Weights of a small transformer language model.
Size: 8 layers, width 256, MLP 1024 quick GELU, vocabulary 847, 6.75M parameters.
Training: a variant of Adam for these matrices, 424M tokens, 6109 steps.
Each number is 128 + 32 x the weight over its row's rms, rounded and kept within 0 to 255. Layers, rows and columns count from 0. The size above them is the row's rms in percent of the matrix's.

# layer 2 MLP down, 256x1024, rms 0.0105, rows 0-104, columns 128-191
size [101 101  86  84 100 108  99  94  98 109 105 111 111  97 106  95 103 106 118  91 107  96  89 105 102 102  92 108 107 113 100  95  83 105  90  84  87 100  89  89  90  98 116  97  98 103 107 102 116  96  86 102  77  99  84  93 110  99 101  94 107 103  94  84  89  95  86  87 115  97 103  93  87  93 102 102  97 108  98  94 102 115 103 101 103 102 119 114 109 105  99  94  75  93  92  92  96  96 111 104 111 118  88 124  94]
[[174 167 122 158 129 109 146 179 112  93  82 202  78 142 113 118 106 106 224 135 126  79 130 112  90  96 124 141 168 131  68 123 161 108 125 140 142 153 119 130 133 100 145  94 123 111 147 118  91 113 176 112 116 174 133 110  75  63 103 117  93 163  79  63]
 [175 146 158 152 183 184 141  97 140 154 125 108 199 132  76 148 135 108 140 153 163 110 165 115  73 163 134 208 146 100 158  98 115  78 146 114  63  89 132 133  64 165 134 165 152 110 138  88 165 136 111 133 174 111  88 176 136 106 117 154  73  98  91 112]
 [143 122  93  89 145 102  89  96 171 136 120 114 150 162 131 151  79 108  94 140 194 110 168 154 142 156  92 137 113 158 137  82  40 132 127 106  96 123 127 106  61 115 140 177 178 131 156  87 113 149 176 133 126 122  99 147 125  98 137 149  96 135 155 168]
 [103 159 165 170 125 118  65 199 152 142 141 126 114 147 133 156 154 127 127 122 142 139 166 145 103 159 127 108  61 136 165 158 196 100 198 113 142 180  76 159  66 146 208 128 118  85 133 148 101 138 135 180 122 168 156 128 167 153 103 105 155  49 122 104]
 [ 99  72 173 112 148 142  59  87 116  94 147  78 139 113 126 198 149 177  85 123 136 139 166 129 131 135 117 116  77 120 134 114  96 135 136 214  96 180  64 112 129 137  96 102 110 125 143 122 117 132  66 128 112 131 106 109 107 179 135  95 105  87 184 173]
 [ 80 121 132 102 144 111 117 160 133 152  96  93 148 155 174  86 150 143  79 168 148 126 128 109 116 108  82 155 106 145 155  92  86 102 112 143 122 108 117 101 133 111 136 118 157 160 124 196 110 122  83 173 126 118  99 165 161 163 119 107 173 120 149 153]
 [126  85  60 178 163 107 125 161  94 119 176 137 124 128 135  87 161  78 125 100 102 134 120 145 128 123 124 137 125 142 107 146 124 111 139 156 136 135 102 116 119 132 119 127  66 189 146  51 134  79 107 108 137 111 130 140 196  78 153  97 210 162 125  98]
 [104  59 179 110 180 170 150  90 118 155 141  98 149 105 103 135 157 123 101 109 151 167  47  92 119  72 124 149 125 127 145  84  90 138 154 120  59  37 159 124 110 172 134 175 160 183  90 136  60  90  85 132 143  88 158  90 141 111 190 123 141  72 129 152]
 [168 173 117 104  73 200  82 127  72 118 119 151 201 140 127 104 108 111 112 120 120 122 126 113 139 100  69 123 108 191 114  84 115 171 107 118  67 111 143 135  82 117  93 165 180 130 116 121 172 131 196 117 202  85 120 168 101 125 156  52  50 137 109 192]
 [156 125  97 114 139 114  70 103 141 127 106 131 130 126  92 140 176 148 155 162 141  62 118 106 134 119 122 180 126 106 170 108 158  99 118 113 120 139 143  99 121 110 160 163 140  90 136 178  68 184 101 141 105 141 164 168  51 114 111 132  30 139 160  84]
 [225 138 126 129  87 168 104 115 123  92 153 208 112 119 174 120 104 186 177 173 128 162 173 125 115 119  65  86 135 203 127 133 165 118 126 120 123  77 162 170 145 120 114 118 177 148  94  82 110 169 164  79 167 172 141 194 126 138  80  72 154 156 116 102]
 [131  93  83 158 121  73 112 160 148 159  99 112  92 108 193 105 181 183 124 173  91 151 125 165 133 146 114 161 158 161 183 171 156 116 147 139 139 135  96 117 150 129 126  84  97 140 121 141 100 133  85 203  82 136  96 134 162 203  75 181 182 114 178 129]
 [107 114  77 103 182 108 106 147 119 131 173 110 118 109 130  50 104 154  92 121 123  80 143 247 165 117 121 150 119  93 152 134 101 117 165 127 154 121  98 136 148  81 134 146 140 162 185  99  93 120 224 177 129  98 129 136 147 107 164 163 174 109 132 131]
 [151 116 112 121 157  94  90 178 107 117 171 133 105  73 142 142 132 100 120 148 141  89 112 119 149  87 157 180 122 185 120 162 126 133 121 185 134 181 117 179 196 121 103 137  98 209 162 121  84  89 125 210 136 137 100 117 148  81  93 114 136  98 122  79]
 [138 174  86 108 114 122 121 138 196 149  96 126 115 137 148 120  92 169 128 125 145  91 108 166 180 115 132 174 197 134 140 154  88  95 112  94 179 158 149 146 131 132 157 149 135  74 107  64 155 127 175  94 117 160 108 126 134  86 112 131 177 112 100  58]
 [ 92 111 104 141 162 171 189 133 110 110  62  79 111 160 148  69 144 126 133 127 147  94 114 145 145 119 113 123 105 126  88 152  80 147 128 121 138 183  66  93 127  61 112  93 156 108 197 120 181 132 100 184 167 129 140 144  94 171 163 112 143 176  56 196]
 [ 95 138  96 117 100 103 109 138 190 106  90  59 128 158 126 145 127 129 106 117 192 188 121 140 137 121 148 115 154 168  88 128  94 141 113  63 123 188 158 106  95 128 132 132 119  92 109 127 167 178 116 107 163 113 140 144 104 123 163 129  97 194 100 145]
 [ 76 106  95 143 138  96 118 143 195 147 143 104 101 105 142 122  93 136 143 130 144 105  82 133 141 113 134  82 181 129 128 121 169 119 118 146 155 161 189 139 116 147 128  98 114 107 109 166 170 136  74  74 155  89 176 150 118 119 153  91 180 149 161 171]
 [106 146 129 135 132  76 115 189 191 122  76  75  74 132 104 158 143  84 106 145 118 193 144 120 115 123 144  99  93 114 152  69 120 147 130  95 137 108 114 135  79  87 182 130 170  17 150 127 105 149 152  74  96 167 119 151 171 111 107 161 112 125 131  72]
 [215 116  92 146 136 141  97 158  91 123 182 112 113  86 137 135 101 157 147 132 133  98 121 184 191 116 126 139  66 155 213 162 144 124 139 133 138 163 127 144 108 134  96 125  65 148 191 110  89 160 144 184 113 170 138 152 138 161  95 122 107  87 117  98]
 [154 136 114 183 126 145 151 113  92 151 115 162  93 105 149 125 172 141 150  99 104 140 115 154  85 128  84 137 153 132 104 172 120 144 132  97 124 118  96 127 100 105 147 103 119 119  73  99  80  78 157 148  85 147 163 110 126  98 156 192 162 144  93 135]
 [141 106 141 145  93 157 126 118 116 109 135 158 200 125 164 157 118 129 121  95 145 102 106 114 106 185 102 162  97 122 185 166 140 149  90 107 106 162 180  81  75 203 108 137 167 144  98 181 172 131  87 110 102 109 133 112 112 157 174 121 149 137 147 171]
 [190 157 109  54  91 106 162 159 108 130 111 119 131 136 138  98  90 175 144 156 146  95 115 129 161 189 157  89 193 134  83 156 159 127  91 132 193 105 142 123 119 141 146 109 187  78 119 156 121  81  89 149 132 114 109 141 143 177 178 143 163 135 122 166]
 [ 87 112 128 106 112 116 139 130 156 111 162 105 141 113 149 135 159 112  89  89 198 176  64 161  81 125 164 150 156  79 130 147 131 115 150 154 101 172 129  73 141 207 131 104 170 111  85 151 103 111  75 140 116 126 111 164 166 159 179 106 170 197 157 175]
 [159 114 114 104  89 129 110 135 136 169 101 128 181 104 150 131 156 141 157 126 132 162 123 156 118 103 140 169  86 136 194 157 189  77 165  99 104 124 120 155 122 167 113  82 133 110 150 166 106 145  97 164 128 172 138 184 111 187 105 119 140 152 106  72]
 [ 99  97 123 102 116  93 121  40 117 172 133  72 153 140 104 139 114 173 143 105 175  67 127 161 178 112 103 132 105 121 181 113 142 111 103 133 147 145 135 134 139 134 104 110 140 141 100 159 101 152 131 134 125 112 180  94  52 128 145 133 121 127 126 133]
 [ 93 133 113  98 170 105 122 137 153  93  92 140  69  74 106 114 120 100  37  55  63 107 127 152  55 103 161 105 142 121 109 169 166 145 108 153 132 143 158 144 148 135 145 110 144  77 164 120  85 140 146 117 198  96  63 108 124 190  62 171 207 116 155 158]
 [124 157 162 143 172 108 123  84  99 107  80 155 101  86 129 103 131  75 131 122 123 129 157 146  68 130 109 110 165 114  77 160 137 114  80 120 127 127 118 175  81 151 115  88  94  94 168 102 144 110 107 142 159 156 144 105  70  82  81 185 131 179 105 132]
 [103 123 111 145 112 125 100 134 106 146 119 103 150 134 160 169 109 195  99  56 172 124 177 175  76 103  69 123  84 134 178 174  56 120 100 154 130 169  60 128  26 133  98  97 127  91 152  88 156 143  95  94 171 172 105 123  83 163  97 142 131 109  85 149]
 [123 175  88 141 160 113 103 104 160 150  53 126 166 142 107 116 131 159  64 136 159  52  85 147 136 168 141 240 148 133 145  74 144 135 110 126 124 126  99 101 108 126 120 143  99 175 140 137 104 128 115 146 118 119  66 154 102 154  84 226 107 123 134 133]
 [141 151 110 168 121 105  90 157  82 113 109 133 126 131 112 132 144  93 162 107 143 115 155  91 141  90 161 173 113 165 108 122 160 148 166 161 119 166  55 160 139 117  76 146  24 176 148  70 153 139 180 172 104 210  57 167 157 156  60 138 135 146  77  67]
 [122 140 154  68 168 112 140 109 126 160 173  91 133  84 143 192 112 166 125 177 182 102 159  67 210 116 118  96 123 156 174  79  95 150 132 148 156  84 126 161 108 124 142 123 139 148 104 176 131 162 114  95 180 167 121  55  94 164 160  73 101  63 173 151]
 [ 95 146 153 123 127 146 129 153 132 129 164 146 147 100 178 124 135  92 150 123  86 105 103  95 192 116 121 134 154 117 152 105 151 154  65 144 101 132 140 147 122 140  51 111  98  98  82 119 207 120 155  60  99 104 135 105 143 146 114  84  75 192 103 112]
 [135 152  96 128 166  64 141 137 115 126  92 119 126 156 153  76 137 157 153  92 142  91 145 191 137 187 104 147 144 121 108 103 100 140  87  73 154 139  86  80  91  61  96 165 205 152 175 172 143 182 169 210  84  90 160 101  91 123 106 142  83 149 124 126]
 [116 120 119 111 212 124 153 166  97 127 163 106  91 103 118  71 112 126  90 136  82 168 121 127 148 103 100 164 150  88 133 135 114 112 171 105 112  98 125 127 145  98 134 144  64 122 125 145 135 168 162 190  86 110 134 157 166  89 109 157 165 116 137 108]
 [182 132 172 140 118 164 131  99 151 110  97 153 130 108 165 129 160 146 160 135  86 157 114 126 158 125  56 145 168 122 132 128 148 159 111  90  84  65 175  66  72 130 152 150  70  64 138  75  71 121 122 123 146 105  97 146 105 111 110 194  94 113 121 169]
 [123 101 185 160  84 220 162 136 101 156 127 174  94  57 129 131 126 121 121 126  89 148  46  85 124  89 140 140 183  77 137 216 169 121 121 119 157 112 130 111 136 171 114  59  41  89  74  89 133  44 101 116 141 111 124 112 141 158 115  91  85 158  70 126]
 [139 116 140 120 103 154 188 112 152 166 111 147  99  85 166 207 148 136 137 154 122  96 119 120 112 200 120 142 150 120 159 124 170 141 122 197 142  47 105 126 168 134 121 129 117 120 156 142  83 175  75 130 135 171 104 152  86 173 159 101 171 159 204 147]
 [176 130 166 165 130 139 178 143 140  71 137 189 128 114 143 179 175 112 130 147 138 129 123 145 112 165 127 130 169 164 139 173 144 135 182  78 140 114 112 133 183  87 115 154 120 180 149  86 133 119 173 170  53 107  45 104 190 117 151 162 163 112 118  91]
 [154 104 121  94 142 184 160 136 178 160 126 103  95 185 123 133  80  92 132  87 145 154  46 109 199 150 149 157 143 115 117  97 129 157 105 113 145  75 197 131  97 158 187 158 105 138 101 121 137 125 142 102 109 156 131  80 100  98 146 168 107 130 149 148]
 [200  99 118 104 101 105 141 117  90  96  81 120 127  74 123  91  87 165  98 120 154 113 162 202 128 134 140 169 178 142  81 130 114 166 109 101 105 112 133  90 164 164  88 114 118 159 151 141  60 113 139 159 129 100 137  88  74 103 146 175 116 122 151 192]
 [ 91 148 123 101 148  67  72 182 128  64 123 140 141  86 139 131  91 151  96 129 136 106 136 115 174 100 130 146  50 150 199 113  70 106  63 182 169 162 173 147 147 107 147 109  91 121 119 183 142 172  62  96 150 151 150 115 126 124 122  83 140  95 159 117]
 [ 69 100 178 129 142  73 101 168 114 144 158 110 117 100 158 118 115 106 118 104 111 105 160  79  81 139 128 124 107  90 137 166 155  84 136  52 105 152 145 129  84 175 135 126 140 122 145 175 134 119 157 103 143 164 111  55 143 112 161 173 151 103 115 155]
 [196 110 121 126 115 139  97 117 145 186  91 128 130  63 111 106 116 114 174 124 103  91 124 132 138 160 139 131 168 147 145  70 167 133 123 150 105  69 173 152 147 174 167 123  73 102 131 125 123 143 132 126 209 106  98 149  94 128 122 111 133 153 133 151]
 [146 100 123 158 127  99 167 123 148 191 135 135 104 117 180 155 165 117 176 102  82 155 118 133 157 182 128 108 127 121 145 110 174 191 171 130  96  65 102 109  92 143 115  77  93 131 164 180  76 103 181 177  59 135  95 136 139 170 111 201 106 133 165 146]
 [164 115 102 106 137 113  85  86  82 180 164 163 102 106 163 132 118  58 172 161 138  93 119  91 131 161 179 107 142  41 128 152  98 125 156 105 161 139 100 130 109 121  83 103 147  72 110 131 120 172 178 114  91 138 111 107  85  98 132 177 104 157  81 117]
 [178  99 103 130 120 151 118  86  47 203 192  97 135 139  71 100 124  98 163 142 139  81 100 120 112 143 159  68 109  74  96 104 167  99 121 151  52 109 118 123 107 173 117 108 116 167 141 143 158 118 123 115 129 122 132 167 114 174 121 157 131 147 196 148]
 [105 128 146 142 124 110 124 126 166 122 150 114  94 144 183 177 150 151 164 149  81 123 130 108 155  95  84 138  91 158 179  67 104 168 174 120 166  71 119 118 146  74 151 127 147 151 109 122 123 113 172  78 101 158  67  96 184 148 152 102 146  90 149  84]
 [167 111 125 142  83 103 109 102 169 106 118 146 134  94  96  81 135 143  80 148 122 138 148 127 134 157 116 167 103 169 167  94 133 152 135 146  97 112 178 171 201 156 160 111 135 132 171 154 133 177 118 156 139 141 138  97 175 149 108 101 192  51 199 147]
 [100 167 170 126 142 129 123 112 122 121 124  29 114 114  87 122 151 167 100 107 130 134 136 119 121  63 177 126  87 114  81 113 161 148 135 139 111  99  95 103  83 129 154 152  89  88 106 126  77  92 153 119  95 135 115 146 122 143 104 217  71 120 110 148]
 [133 114 182 146 110  93 127 138 137  65 112 116  58 100 176 110 186 119  50 146 131 119  85 132 130 138 143 138 157 121 123 155 159 153 101 110 143 128 126  93 178  90 145 145 124 109  85  73 122 143  86  97  69  83 125 133 143 134 105 106 152 170 123 107]
 [156 138 104 163 116 191 139  94 124  86 109 116 131  79 133 142 125 150 140 182 148 144 168 141 110  73  93 114 115 171 108  90  88 114 141 164 141 110 123 111 162 101 116  94  92 119 147  41 104 113  88  69 139 114 126 154 143 102 140 109 122 114  72  77]
 [110 147 136 134 152 135 110 202  88  98 114  64 100  91 151 123 135 149 106 177 118 153 121 109 120 112 137 160 122 133 148 133 124 134 124 112 130 137  68 136 163  56  96 122 160 140  91 137 119 110 100 103  89 142 136 117 165 139 106 181  60  90 119 133]
 [156  80 151 145 167 116 124 193 143  77 138 205 130  92 180 123 203 123 170  96  54 198  90 125 138 133 145 145 114 144 144 134 149 189 150 124 126 102 101 142 120 104 107 155  72 167 159 135 116 182 110 171  77 145 136 101 145  92 102  76 146 122 114  62]
 [ 95  93 103 169 112 125 103 116  77 153 156 139 158 135  76 113 203  83 165 102 117 141 126  88 108 146 119 152 109 128 108 125 154 128  78 107  90 139 123 125 110 154 154 145 112  99 121 127 159 175  98 163 145 118  94 167 101  77 127 136  83 194 127 126]
 [153 154 141 131 136  87 127 122 145 127  69 113 110 150 181 141 151  88 130 139 173 118 101 142 138 140  99 116 161 193  99 109  91 145  74  72 122 125 124 149 115  87 143 116 127 160 156 144 123 132  66  81 148 146 177  58  95 136 113 113 138 121 146 116]
 [ 87 134 140 135  24  97 129 154  89 108 144 124  78 142 154 174 110 105 148 141 165 160 148 110 101 198 149 135 130 163 114 228 130 165 139  89 167 211 125 160 107 138 114  74 102  92 166 164 157 165  98 146 142 153 151 141 105 152 146 113 128 165  85 123]
 [102 145 114 118 142 130 192 104 109  99 126 119 174 152 133  87 146 111 143 155 130 103  79 182 150 116  93 129 138 180 173  86 108 162 181 103 173 188 112 122 124 136  62  84 132 108 111 107 169 160 174 137 137  76  83 153 127 119 128 110  97 135 141 131]
 [105  92 162 107 123 180 142 105 122 114 106  97  76  65 118 127 144 154 125 126 128 116 141 140 130 105 137 103 140 134 166 153 106 149 126 188 127 157 124 110 152 131  87  87 119 115 118 100  81  89  58 143 118  48 123 125 121 194 101 130 177 129 111 173]
 [ 65 117 173 118 130  77 121 115 112 110 151 151 108  88 111  97 152 177  63 137  82 148 115 121 127 123 153 131  88  84 122 138 139  87 140  66 117 126 152  98  89 123 141 127  80 152 119 173 133 133  61 140 104 155 166 177 174 137 121 120 121 138 130 121]
 [ 82 139 174 160 120 118 135 137 115 149 166 164 142 164 145 135 144 182  97 120 122  97 129  86 101 171 111 139  86  97  99 182 193  92 111  76 100 185 109 145  93 167 120 122  82 122 137 116 176 113  73  94 105 196 118 141 144 136 101 128 150  92 127 102]
 [132 107  95 180 137 158 108 117 120 168 152 154 157 190 129 122 197 131 162 100 140 118 113  82 101 138 108 129 136 170 101 101 211 157 144 139 118 115  94 133  95 190  84 153 127 162 101 150 134 100 110 153 123 136 113 104 118 168 133 136  84 166 142 163]
 [117 148 140 113 102  86  87 146 157 152 177 198 103 103 138 165  97 173 175 123 118 106 133 113 158 181 100 184 115 159 156 175 177 145 115 124 130 138 159 199  95 151 120 130 135 122 128 133 170 122 164 169 143 180 180 130 133 153 157  64 133 187  96 145]
 [126 158 130 126 137 172 149 138 149  89 133 142 167 134 199 144  96 127  97  89 170 114 129 182 125 141 112 149  98 178 210 146  66 140  79  97 148 158 149 186 141 119  88 121 155 176 175  67 244 168 176 143 149 179 159  60  82  92 152 120 120 134  62  99]
 [161 159 115 150 146  86 150 118 147  97 101 149 122 165 165 131 167 177  75 171 155 115 110 133  91 106 139 163 186 157 114  82 106 155 137 136 120 110 112 105 170  74 156 142 177 145 105 136 120 132 110 160  73  84 104 135 167 127 103 128 173 137 126 111]
 [114 144 112  92 187 164 106 149 131 135 111 128  72 114  86  77 135 146 115 185 178 147 102 142 134 120  91 169 171 109  94 102 124  85  80 134 113 110 158 100 161  72 135 127 125 104 148  64 133 101 115 131 147 130 128 185  41  82 132 147  73 135 115 150]
 [170 158 101 205  98 126 115 218 130  84 159 146 137 163 153 122 192 154 128 114 109 185 126 150 164 135 134  79 107 159  97 151 170 153 134 122 114 114  50 143 108  96 119 111 100 134  85  93 115 124 115 130  77 163 158  99 184 140  86 116 179 119 150 103]
 [219 118 105 124 123 105 143 130  88 128 131 187 153 111 147  86 173 109 160  72 163  31 127 147 113 139 166 184 128 106 134 144 183  81 113  66 120 170 152 142 174 175 159 143 125 197 153 117 174 137 125 144 117 148 120 115 112 117 178  90  58 173  95 119]
 [144 212 120  88 151 101 167 104 157 123 145 154 128 143 122 105  63 160 124 138 132 106 128 151 162 114  70  88 136 122  99  67  78  87 144 141 127 105 164 122 134  85  88 127 124 161 159 130 145 193 156  65 176 142 119 112 102 148  97  99 126 117 110 125]
 [125 151 105 153 155 110 125 174 155 180 182 121  98 119 132 137 142 138 183 122 105 110  95 131  82 114 132 144 177 135  94 107 210 120 144 123  98 111 163 174 119 151 146 157 126 178 117 148 166  82 117 100 106 157 158 113 192 123 123 108 122 172 107  81]
 [ 87 160  69  93 169  64  63 123 156 136 113 115 124 188  87 130  75 138 122 124 130 158 163 160 110 172  83 135 168 147 104 114 102  54 112 191 131 164 154 119  91 156 120 115 136 115 114 141 146 153 133 126 179 151 158 131 142 113 108 154 126  99 176 127]
 [177 149  58 111 148  90 110 151 130 145 131 120 112 128 110 147 104 160 154 108 139 104 152 156 133 140 139 155 115 159 111  85 111 158  94 112  79  75 128 120 182 102 111 138 173 151 162 107  80 120 159 172 159 106 106 125  81  91 124 181 125 123 112  97]
 [181  88 146  91  93 101 130 144 145  83 110 141 100  85 138 158  64 104 171 150  59  79 131 152 208 175 153 121 105 151 200 128 160 175 111 133 173 130 163 136 151 127 128 128 147  68 125 158 129 207 173  87 104 140 138 108 132 116 133  80 101  89 144  49]
 [109 207 120 132 149  74 152 151 114 132  88 114 164 163  96 160 116 154 107 146 185  97 145 110 125 157 115 172 121 105 128  95 128 104  97  92 168 193 108 105 109  99 159 148 147 107 119 157 123 180  94 129  81 155 148 115  55 104 113 166  50 101 116 124]
 [132 133  80 143 130 118  74 110 119 128 159 115 128 125 127 163  62 157 107  93 185 146 223 183 155 142 131 112 133 138 152 141  68  82  96 116 154 185 143  99 151 106 194 141  88 127 104  98 119 145 120 129 143 166 145 131 105  57 152 166 144 123 137  88]
 [102 184 108  95  79 127 121 152 161 114  99 176  93 185  65 131 110 134 213 119  68 106 155  79 117 131 113 128 125 188 148 160 168 120 135 208 141 115 137 124 148 120 104 118 135 130 190 174 107 120 233 138 162 115  82 178 127  91  77 120 193 140 132 139]
 [198 102 147 159 125 135 174 153  86 133 130  82 140 123  60  76 152  95 180 144 140 162 123 160 124 133 110 126 144 116 115 112 160  97 155  96 116 184 177 192  83 158 129 139 109 129 183  96 104 147 141 223 123 144 158 182 143 164 131 182 111 134  77 105]
 [ 62 126 127 176 138 102 179 151 154 159 100 176  93 132 145 103 162 176 131  79  66  78  90 127 110 187 165 151 159 128  93 160 233 102 104 125 157 132 122 109 130 133 142 124 103 140 147 129 136 103 113 115  98 137 197 136 112 110  60 108 172 185  85  88]
 [142 161 106 125 103 122 157 106  92 150 119 178  62 107 103 124 129 132 117 107 178 126  62 132  82 141 157  76  59  83 102 159 140 123 148 162 109 137  80  83 108 119 111  96 132 139 172 130  90  99 121 169 137 147  97 173 120 130 153 158  95 123  82 162]
 [141 103 158 138 131 152 134 114  96 116 160 124 149 134  62 129 122  80 102 156 102 202 155 126  63  80 187 118 106  86  93 111 155 127 193  96 125 124 134 167 179 158 105 114 137 118 138 104 158 108 112  88 110 117 121 115 194 133 135 130 139 126 104 119]
 [155 112 107 111 128 138 100 126  56 103  89 121 150 138 134 136  91 165 125 100 139 100 139 157 121 130 126 180 159 150 107 127  77 164  94 143 149 119  95  78 127  94 118 148 150 136 113  86  94 145 158 169 159 118  65 114 115  88 177 176  68 105 110 153]
 [154  79 118 148 173  99 112 134 113  61 102 159  99  99 153 114 147 107 133 115 168 107 163 139 124 136 135 119 143 150 144 172  75 170 112 114 162 162 111 102 109  91 141  77 133  60 194 120 100 138 145 191 132  84  98 112 154 125 110 142 188 100  98  94]
 [ 96  99 151 142 101 100 127 165 122 158 155 120 131 158 114  81 172 144 161 128  74 115 172  97  52 167 125  91 101 121 117 133 198 141 181 134  83  84 126 120  97 191 157 141 151 141 142 133 111  57 144 121 134 132 134 144 163 111 119  90 166 164 133 129]
 [105 125 150 121 146 130 141 111  96 152 179 114 138 105 159  77 192 102 137  99  38 159 100 154 143 135 115 101 200  91 121 145 106 131 178 121 123 127  89 103 100 145 116  62  39 113  58 134 156 122 100 130  62 112 130 157 182 127 150 130 157 147 202 167]
 [126 110 100  81 160  74 160 175 167  72 104 149  72 132  61 122 112 119 203 121  88 114 139 152 125 164 148 122 185 136 115 178 111 103 129 153 166 138 102 129 119 109 128 134 159 118 166 155  88 158 165 126 164  74 143 153 155  69 121 105 205 205  94 134]
 [158 148  79 122  74 135 105 107 120 121  93 198 109 161  79 117 132 160 140  99 184  93  86 142 140 107 175 141 112 143 100 110 142 144  82 179 115 169  85 111 186 104 105  89  86 162 176 130 107 137 147 138  96 136  98 166  65 147 109 124  87 118 141  98]
 [127 153  94 184 158 104  94 160 137 134 137 113 174 161 136  92 126 135 171 115 126 107 153 163 151 123 107 163 109 126 118  58 125  94 124 130  63 111  67 126 113 180  83 116  99 149  97  87 171 109 142 139 110 150  81 170 147 171  92 144 133 169  92 109]
 [131  62 156 140 133 140 187  72 107  96  72 108  80  93 131  97 131 109 154 112 137 140 103 210  91  97 106  96 141 114 131 196 128  87  93 101 134 166 132 117 112 115 130  78 190 117 185  68 138 138  74 138 123 178 183 120 103 129 126 129 129 154  98 154]
 [147 174 137  98  85 104 103  97  83 158 132 153 136 129  79 136 138 117 160 131 125 111 144  56  76 153 113 122 108 149  94  92 144 144 173  86 100 113 120 165  81 146 127 120 177 122 160 151 155 129 162  71 188 158 137 140 101 149 111 136  69 129  92 167]
 [115  98 118 141 119 105  97 171  83  72 128  92 120  83 164 174 115 160  72 157  57 139 128  90  86 100 105 136 103 150 147 170 147  73 145 174 139 155  98 157 143 117  75 158  87 161 134 119 115 189  80 137 131 136 145 122 165 141  86 122 200 111 145  98]
 [145 148 162 125 156  88 108 155 163  98  97 164 129 158  81 117 119  95 119 120 120  98 158 138  82 144 167 155 127 143 127 135 165 114 149 131 148 106  59 152 127 107 126 228 156 152 180 133  83 128 218 150 157  92  91 105 139 128  32 164 196 158  91  86]
 [104 120 115 161 113 136 152 158  96  86 114 112 148 149  79 130  87 115 143 142  51 138 144 138  89  47  73  77 122  77 139 131 113  83 121 125 123 153 162 160 115 126  81 166 184 128 113 132 181 176 131  76 197 110 128  90 120  93 124  58 124 114 152 113]
 [102 220  98  94  93 144 120 133 161 169 136 148 136 170 138 151  98 147 115 150 181 118 127 125 127 173 113 156 144 132 108 146 163 123  71 127  87  98 135 115 115 140 151 106 154 126  42 118 144 142  63  70 184 194 170 157  69 141 154 123 112 157 176 169]
 [108  76 127 156  98 105 108 154 122 104 117  85 174  93 112 152 126  89 131  40 127 119 121 165 134 132 129 132 115  84 179  99 106 165  53  94 165 147 160  56  97 159 152 145 158  87 103 164 153 147  99  32 102  90 149  61 138 116 163 128 106 146 132 130]
 [235 145  71 201  54 181 115 146 109 116 117 159 180 184 140 183 113 168 142 189 105 125 162 104  99 117 103 122 182 144 122  88 128 149 137 126  75  61 117 141 165 134 116 113 137 129  62 115 127 130  73  97 112 113  96 154 177 170 106  92 115 133 136  93]
 [132 168  91 117 118 117  92 100  74 133  61 140 143 131 158 153 115 146 167 179 142  91 167  90 100 154  99 132 121 143 135 197  93 180 143 134 175 164 100 100 123  71 100 100 190 102 122 139 123 129 140 112 128  61 121 125  49  99  91 143  88 156  84  92]
 [144  97  58 128 126 141 144 145  93 151 168 124 146 135 161  75 105  94 149 100 157 165 161 158 148  49 135  93 124 179  56 134  68 134 137 125 123 198 128 132 139 103 128 100 122 183 131 101 198 122 122 190 117 165 162 140 154  69 123 102 120 160 126 140]
 [113 137  83  75 100 120 157  94 165 169 137 123 114 163 102 161 107 129  99 136 122 193  74  48 133 142  88  57  93 135  98 138 107 115 162 155 133 118 147 170  72 105  75 130 156 137 178 111 163 201 108 125 190 173 127 161 152 129 146  63 142 136 167 134]
 [151  98 190 170 154 144 137 151  93  43 110 143 141  93  85 139  99  96  11  89 106 132 146 145  77 122 161 164 116  62 155 140 120 163  77 141  88 170 121  97 153  99 111 155 142 125 150 112  67 120 103 152 121 131 108 107 141 144  91 132 156 141 131 190]
 [ 95  58 179 132 159 155 179 149 100 107 118 129  80  67 158  99 165 106  73 105 108 158 111 165 103  66  73 142 150 116 155 197  81 123 126 124 112 169  99 115 115  87  91  82  77 120 146  97 156 105  79 174  72 157 154 137 197 141 135 117 106 117  91 125]
 [129 124 130 146 129 104  47 128 114 137 125 135 147 164 138 173 139 128 169 105 126 120 147  38 107 126 129 104 113 149 111  95 201 124 173 154 113 121 165 142 118 176 181 145  99 124 108 154 119 124 156  89  97 121 150 149 148 129 113 101 132 132 123  57]
 [165  96 149 154 125 192 100 109 113 136 155 127 137  35 114  77 110 191 118 154  87 115 111 155 129  81 115 150 167 142 135 180 137 123 169 155 133 121 140 172  91 138  88 142  91 176 132  33 145  79 109 132 179 101 114 128 168 139 114 145 146 115  81 155]
 [ 65 135 152  79 133 152 109 169 151  95 118  87  87 168 136 159 108 157  76 153 134 127 119 107 142  78 116  94 161 105  99 148 138 125 159 171 149  97 124  77 166 114 124 137 119 120  34 163  90  71 164  60  81  66  85 112 142 168  98 110 162 146 127  94]
 [166 100 149 212 113 115 126 158 122  87  86 153 119 135 132 110 170 126 114 128  79 163 136 122  82  97 137 120 127 127  49 126 127 154  76 117  87 146  99 132 124 112 128 116 119 132 115  73 159 103  72 150 132 163 130  84 159 112  71 117 122 118 133 124]
 [216 105 127 139 111 136  32 114 124  68 108 154 155 115 187 110 159 166 155 118 106 100 150 128 185 150 118 114 173 192 160 164 176  95 107 158 135 122 114 141 138 141 142 117  49 111  96  99 140 164 135 146 104 103 165 147 130 129 103  84 154 172 148  80]]